Weights of a small GPT-style language model, trained from scratch on English Wikipedia.
Size: 9 layers, width 192, 4.99M parameters.
Architecture: LayerNorm before each block, learned positions, tied embeddings.
Each number is 50 + 12 x the weight over its row's rms, rounded and kept within 0 to 99. Layers, rows and columns count from 0. The size before them is the row's rms in percent of the matrix's.

# layer 3 MLP up, 768x192, rms 0.108, rows 482-549, columns 144-191
102:64 37 44 46 56 39 41 58 72 56 64 51 46 24 56 49 63 55 42 30 46 46 21 46 63 57 27 49 60 42 49 69 43 45 44 49 42 47 42 36 63 62 61 35 42 68 48 66
088:61 48 30 39 34 23 43 48 59 66 59 61 40 62 68 51 40 22 58 60 52 51 31 54 60 65 41 53 63 64 46 53 46 57 75 57 34 51 35 59 62 41 62 54 51 53 43 49
099:74 62 45 33 48 42 34 40 41 53 38 51 69 57 70 53 48 47 65 82 47 52 54 75 61 55 44 44 56 63 65 41 70 61 52 48 43 58 43 71 51 32 47 64 53 67 27 66
101:42 56 36 37 63 27 63 43 46 47 63 65 66 45 54 72 44 43 56 50 66 43 38 56 54 86 34 49 83 58 66 45 34 47 56 49 26 49 41 44 52 42 58 49 55 70 31 61
101:45 46 44 43 40 27 62 50 64 58 54 54 48 76 65 35 28 38 59 58 53 46 35 61 44 43 44 52 65 65 60 50 64 58 50 53 62 54 57 44 54 37 80 65 44 37 46 41
088:68 45 57 54 45 24 44 51 54 60 75 51 48 30 56 44 39 55 46 80 49 38 41 54 43 60 34 51 59 79 57 45 50 48 66 32 51 57 55 29 52 45 82 72 55 35 53 51
103:63 61 50 36 38 38 51 59 53 61 49 35 59 55 49 75 50 50 43 51 36 40 59 74 40 47 59 49 45 38 61 47 58 58 68 37 59 25 33 67 37 62 53 47 50 56 52 43
098:45 41 67 31 42 49 62 49 44 44 61 43 41 35 38 38 45 13 58 63 53 51 60 51 65 50 40 52 42 57 46 80 54 50 77 52 44 55 60 49 47 53 45 29 56 44 19 50
117:54 46 48 60 44 41 48 45 61 31 34 66 65 62 53 28 40 49 43 65 48 43 48 50 52 28 62 48 48 70 37 73 61 51 43 36 41 44 30 44 36 66 80 49 38 45 66 44
114:61 46 37 28 70 44 50 38 54 61 68 39 59 46 68 47 45 48 76 62 55 57 38 77 17 72 39 54 82 54 67 50 58 47 48 45 54 72 49 65 49 29 68 63 51 63 28 58
111:47 54 47 43 39 34 55 53 80 58 38 55 50 51 40 39 40 53 45 44 51 47 56 43 55 58 19 52 59 46 64 70 55 51 36 53 32 51 46 41 40 59 51 43 48 44 36 51
131:74 73 44 52 58 45 30 43 57 24 53 68 53 56 66 42 41 53 49 99 65 44 51 48 47 55 66 40 73 64 38 54 63 56 44 50 39 53 32 35 61 49 63 72 50 43 49 66
099:54 35 49 42 54 29 63 50 49 77 54 55 48 46 59 46 37 41 57 54 50 46 33 51 72 57 47 45 59 58 46 62 54 55 73 48 46 42 48 57 68 50 50 58 53 56 37 56
091:75 47 52 35 50 34 45 27 52 64 62 74 52 55 57 50 22 54 52 86 50 45 22 48 43 60 53 50 66 58 47 52 42 52 67 44 34 60 48 41 47 50 50 68 62 43 40 64
091:49 72 43 42 39 56 42 27 57 33 29 69 77 59 48 44 57 41 53 47 42 50 35 44 19 50 32 49 62 60 28 51 75 51 60 40 66 45 46 55 65 35 48 56 49 66 64 75
104:64 75 42 55 45 38 40 56 52 39 82 74 43 56 67 45 55 50 51 66 49 47 44 69 48 72 46 47 57 28 66 47 70 51 48 69 53 40 49 39 51 42 51 39 50 55 62 58
126:46 48 55 40 52 37 43 47 68 27 81 73 76 36 62 57 46 52 35 56 58 48 33 74 36 58 03 44 35 35 35 36 42 43 48 68 57 52 50 58 55 38 58 83 47 67 52 58
095:69 41 39 42 34 27 50 47 65 50 53 74 41 61 62 45 30 40 48 56 52 45 43 66 53 75 53 46 71 52 63 63 68 51 49 32 23 34 39 42 41 33 67 70 49 35 25 60
109:54 61 47 34 77 45 55 27 57 55 69 74 56 53 59 35 46 33 50 58 38 45 39 65 32 45 33 41 70 49 55 53 38 44 51 61 47 71 34 60 58 34 67 68 46 42 43 57
113:27 23 49 44 76 38 53 45 67 49 56 53 61 48 50 60 50 55 59 47 43 57 46 57 37 50 41 40 50 62 47 50 48 42 37 59 41 36 49 40 47 47 53 59 38 55 13 33
085:65 40 49 37 31 26 45 49 61 61 60 59 34 42 72 52 36 31 53 68 49 49 37 61 59 61 33 38 58 66 53 60 44 52 65 37 39 55 49 56 59 54 65 69 54 50 48 61
081:66 53 24 41 50 28 56 59 56 61 67 54 35 42 80 55 43 33 51 56 44 51 32 61 49 67 25 56 64 69 43 57 58 50 72 46 43 60 40 66 63 45 55 55 48 49 35 60
127:53 55 24 59 46 42 41 56 72 45 53 56 59 50 67 33 42 48 45 59 61 44 49 51 59 58 66 51 63 48 53 58 68 51 31 51 53 60 45 28 45 60 68 55 53 50 74 67
082:69 31 41 45 30 24 54 37 56 68 57 67 48 57 57 49 34 31 52 69 55 46 47 57 57 65 51 43 51 54 60 58 41 58 63 28 43 54 41 49 66 56 55 60 68 52 28 36
120:66 54 50 58 33 37 67 57 60 49 44 80 44 45 61 61 43 65 42 81 56 41 49 57 45 56 39 41 62 56 37 50 46 46 42 49 36 47 53 36 51 40 66 68 58 72 53 58
094:78 42 38 44 50 26 25 57 60 58 63 52 65 40 65 43 32 46 51 51 70 47 39 74 54 72 25 55 59 47 48 58 53 49 62 44 46 50 41 58 55 39 57 50 42 55 52 70
097:60 61 48 47 42 38 61 46 74 40 50 70 35 39 63 49 46 25 45 77 63 44 40 62 37 45 37 54 50 59 49 58 65 48 74 47 33 54 51 65 54 59 63 60 54 49 35 62
117:52 52 26 47 46 52 42 43 43 65 66 59 58 58 61 28 37 57 52 76 45 43 38 51 56 88 56 50 56 67 51 77 72 55 39 52 49 61 45 25 51 56 62 66 57 56 55 32
127:83 55 44 54 42 46 41 44 67 45 43 52 69 60 57 22 22 05 42 47 56 46 48 47 47 64 55 54 47 36 51 48 74 58 55 39 43 60 11 34 47 64 66 42 50 42 62 59
088:47 43 49 38 42 21 65 53 63 75 53 53 39 44 70 53 31 38 64 59 52 52 35 70 54 69 46 37 66 68 57 58 51 45 79 54 44 58 53 50 56 48 62 68 60 45 33 44
097:70 54 32 45 38 35 54 63 68 53 50 51 36 31 64 37 46 41 49 40 56 44 43 55 51 74 46 44 67 48 51 54 56 57 50 41 34 71 38 46 49 52 49 54 51 62 33 73
096:55 59 51 30 53 33 59 42 61 66 69 74 43 45 59 64 44 37 50 75 69 46 45 68 71 60 36 49 43 53 43 73 58 52 83 53 44 41 41 58 63 49 51 38 51 55 37 46
081:56 40 32 38 46 26 42 43 51 64 57 67 48 47 58 55 43 21 55 72 56 51 50 59 75 68 39 44 60 56 62 61 57 57 58 34 42 54 44 48 58 54 51 56 49 53 39 44
119:75 41 56 54 77 43 33 43 52 56 58 63 50 60 69 49 41 45 42 53 63 51 40 59 62 61 57 48 48 69 41 38 70 48 49 60 44 40 41 52 65 41 37 51 62 45 39 53
121:57 52 53 58 38 48 57 44 58 36 75 69 62 57 52 57 38 54 41 54 56 44 45 57 45 42 39 51 45 62 34 61 54 50 42 47 37 54 50 37 58 46 64 35 45 58 59 43
112:48 35 60 40 37 45 39 52 72 53 53 63 61 49 52 38 30 53 45 47 55 59 40 69 58 46 43 42 47 52 36 42 40 48 51 42 56 42 28 58 61 47 56 33 46 36 63 55
117:56 61 37 40 47 37 62 56 80 22 44 75 45 53 52 37 44 39 44 44 50 35 61 51 53 56 59 48 61 41 46 81 48 52 58 45 39 50 22 47 45 58 51 50 45 42 50 71
115:66 34 40 49 37 47 51 65 49 59 55 42 55 50 67 48 52 29 38 48 42 49 29 69 48 56 69 43 57 51 76 51 58 62 57 25 51 31 45 35 62 47 51 48 33 32 48 41
101:53 40 40 51 44 33 70 38 76 59 74 60 52 44 54 37 34 47 43 57 42 45 30 68 50 61 44 53 52 59 68 34 64 52 54 48 63 57 35 45 53 37 62 45 47 61 47 53
094:56 56 48 29 44 32 42 34 60 62 50 58 43 56 63 56 32 39 47 50 60 50 38 67 49 65 42 59 76 50 55 55 50 55 77 48 47 55 32 67 50 36 59 54 59 40 32 52
124:29 42 71 38 26 49 45 49 46 55 44 50 54 49 38 43 28 35 57 46 48 52 60 53 60 48 55 57 45 58 51 67 51 51 71 39 48 36 46 50 46 56 55 71 42 44 44 23
111:32 49 28 62 47 43 47 33 36 44 76 58 33 39 59 57 55 49 41 80 54 44 35 50 49 66 43 47 62 43 31 72 23 48 45 24 49 59 48 59 54 53 75 43 43 43 47 51
088:49 46 25 43 51 23 53 53 63 63 67 55 52 51 52 55 44 32 49 73 40 49 37 60 60 44 54 47 49 67 55 42 55 54 52 37 48 47 57 23 52 58 51 57 53 39 38 57
099:70 50 35 40 43 23 57 60 50 62 71 54 47 33 56 65 50 38 48 53 43 42 29 66 60 63 39 52 45 62 52 64 56 52 48 28 38 48 43 55 63 38 54 48 51 50 22 59
078:68 42 53 48 49 20 61 46 54 48 44 66 62 34 52 52 46 43 47 57 49 48 51 49 48 54 43 49 44 52 37 69 60 50 57 36 59 33 45 57 67 48 41 53 50 36 39 56
114:80 41 40 42 42 48 37 43 44 32 48 52 50 58 83 17 36 34 56 41 58 52 36 63 41 53 54 51 66 48 54 48 80 62 45 58 59 45 41 36 58 41 58 58 34 40 66 68
104:40 59 45 42 32 42 32 52 64 45 33 52 54 59 34 52 60 45 43 38 42 43 46 58 49 34 37 51 45 40 45 56 62 50 55 28 69 30 42 72 54 26 70 55 59 61 44 44
103:44 60 25 53 47 43 45 48 55 67 39 58 54 63 59 42 44 46 46 41 23 43 45 61 40 64 50 49 64 47 57 52 58 46 37 60 41 32 35 51 39 48 65 60 43 52 58 35
075:53 45 37 43 43 18 43 45 60 68 60 61 51 52 55 61 42 31 55 69 52 54 44 57 60 61 34 49 61 53 53 59 50 58 69 38 42 53 41 44 53 53 61 54 57 48 46 48
088:56 39 42 43 45 31 69 55 69 49 56 66 47 46 58 44 48 38 58 69 38 42 39 66 53 71 40 48 58 55 42 65 45 50 59 44 45 33 40 52 46 65 56 63 48 42 41 43
098:54 36 55 45 42 38 58 50 66 50 67 50 22 56 57 43 31 19 59 73 36 47 53 60 50 50 38 57 40 54 54 60 44 56 63 49 29 67 53 49 60 49 58 60 42 41 38 57
101:64 33 53 59 52 38 43 33 59 55 76 51 43 39 63 78 30 38 63 62 39 41 53 56 76 63 29 46 31 52 62 82 44 46 73 33 39 45 70 72 53 71 52 66 38 63 55 65
110:56 53 40 43 60 44 68 52 50 51 44 63 36 58 37 23 33 45 51 46 29 41 41 48 74 69 43 39 60 50 54 61 56 48 46 68 49 52 39 37 60 44 40 50 41 38 41 59
112:35 65 41 39 52 39 50 52 43 45 59 63 56 33 45 55 47 57 63 27 31 50 51 51 42 71 56 48 68 66 68 42 51 44 48 57 53 59 36 46 41 37 56 44 52 38 33 42
127:44 54 28 59 57 43 65 49 59 37 68 59 47 38 43 44 75 53 54 47 49 46 37 62 43 49 56 52 49 62 85 48 51 51 34 24 50 60 61 39 40 37 55 75 63 53 52 68
087:48 38 37 40 38 23 63 53 71 62 54 54 38 38 58 49 32 40 56 61 44 39 44 75 70 61 52 50 67 55 51 71 50 55 75 33 59 49 33 68 57 53 63 58 55 37 39 49
088:56 41 30 40 40 28 37 45 74 65 66 48 35 61 57 42 38 50 48 59 53 46 53 45 49 58 55 45 48 52 60 64 63 54 56 39 30 49 51 36 48 54 70 65 52 39 43 63
103:52 35 58 49 53 50 54 34 55 82 60 57 50 40 55 62 23 33 52 69 41 41 41 57 66 55 60 54 49 41 54 70 37 47 74 44 50 41 43 73 73 58 55 46 48 44 51 72
092:48 54 37 63 34 37 70 61 50 58 55 52 63 57 55 56 34 42 42 81 43 46 51 57 39 55 27 56 80 54 40 48 46 49 81 44 57 57 39 50 56 28 76 56 44 41 35 46
104:56 35 56 61 21 52 67 62 48 74 68 55 35 43 32 28 42 35 45 49 46 56 32 42 63 47 40 57 41 63 70 70 32 51 45 47 26 41 67 38 52 52 62 51 47 30 18 55
088:65 41 43 55 39 20 55 50 70 44 54 54 43 53 52 48 42 41 54 54 67 49 42 57 58 56 15 49 53 55 51 62 50 58 52 40 50 47 59 33 54 47 48 56 45 63 32 51
105:45 63 59 39 50 48 53 38 42 46 45 44 50 46 49 73 48 50 50 70 63 49 46 40 59 62 50 58 53 56 37 80 49 64 59 34 49 45 56 55 47 44 60 55 66 54 02 60
091:62 42 54 45 39 33 70 44 59 80 66 69 53 30 51 58 19 48 51 80 58 46 34 66 43 73 47 52 69 58 68 59 55 58 73 29 38 58 46 49 52 47 59 65 52 39 33 53
060:68 21 54 23 46 31 51 52 62 73 53 43 34 44 61 60 51 42 53 38 43 27 42 68 51 56 55 81 53 55 53 69 35 39 60 55 22 48 52 62 55 49 65 61 37 37 44 56
091:51 53 40 45 32 23 48 64 56 55 66 48 54 44 75 63 56 59 55 69 43 50 26 59 51 60 47 46 56 57 47 63 45 55 55 36 54 37 50 51 65 54 62 53 61 47 36 43
114:53 72 13 48 37 42 20 71 49 35 50 47 42 59 66 51 57 43 46 59 45 46 42 42 81 52 64 47 56 49 57 69 61 53 33 53 39 60 41 34 48 51 57 56 58 44 61 50
075:63 38 47 34 48 27 56 63 61 61 75 47 29 44 62 54 39 39 50 68 47 39 26 68 55 61 45 47 57 68 44 64 36 49 61 35 41 43 43 50 63 50 56 56 55 53 38 30
101:59 45 49 46 45 35 73 41 56 54 48 60 42 29 53 30 37 52 52 54 38 38 33 55 62 60 32 44 70 55 45 69 58 55 75 40 52 47 43 65 71 61 64 56 44 61 51 58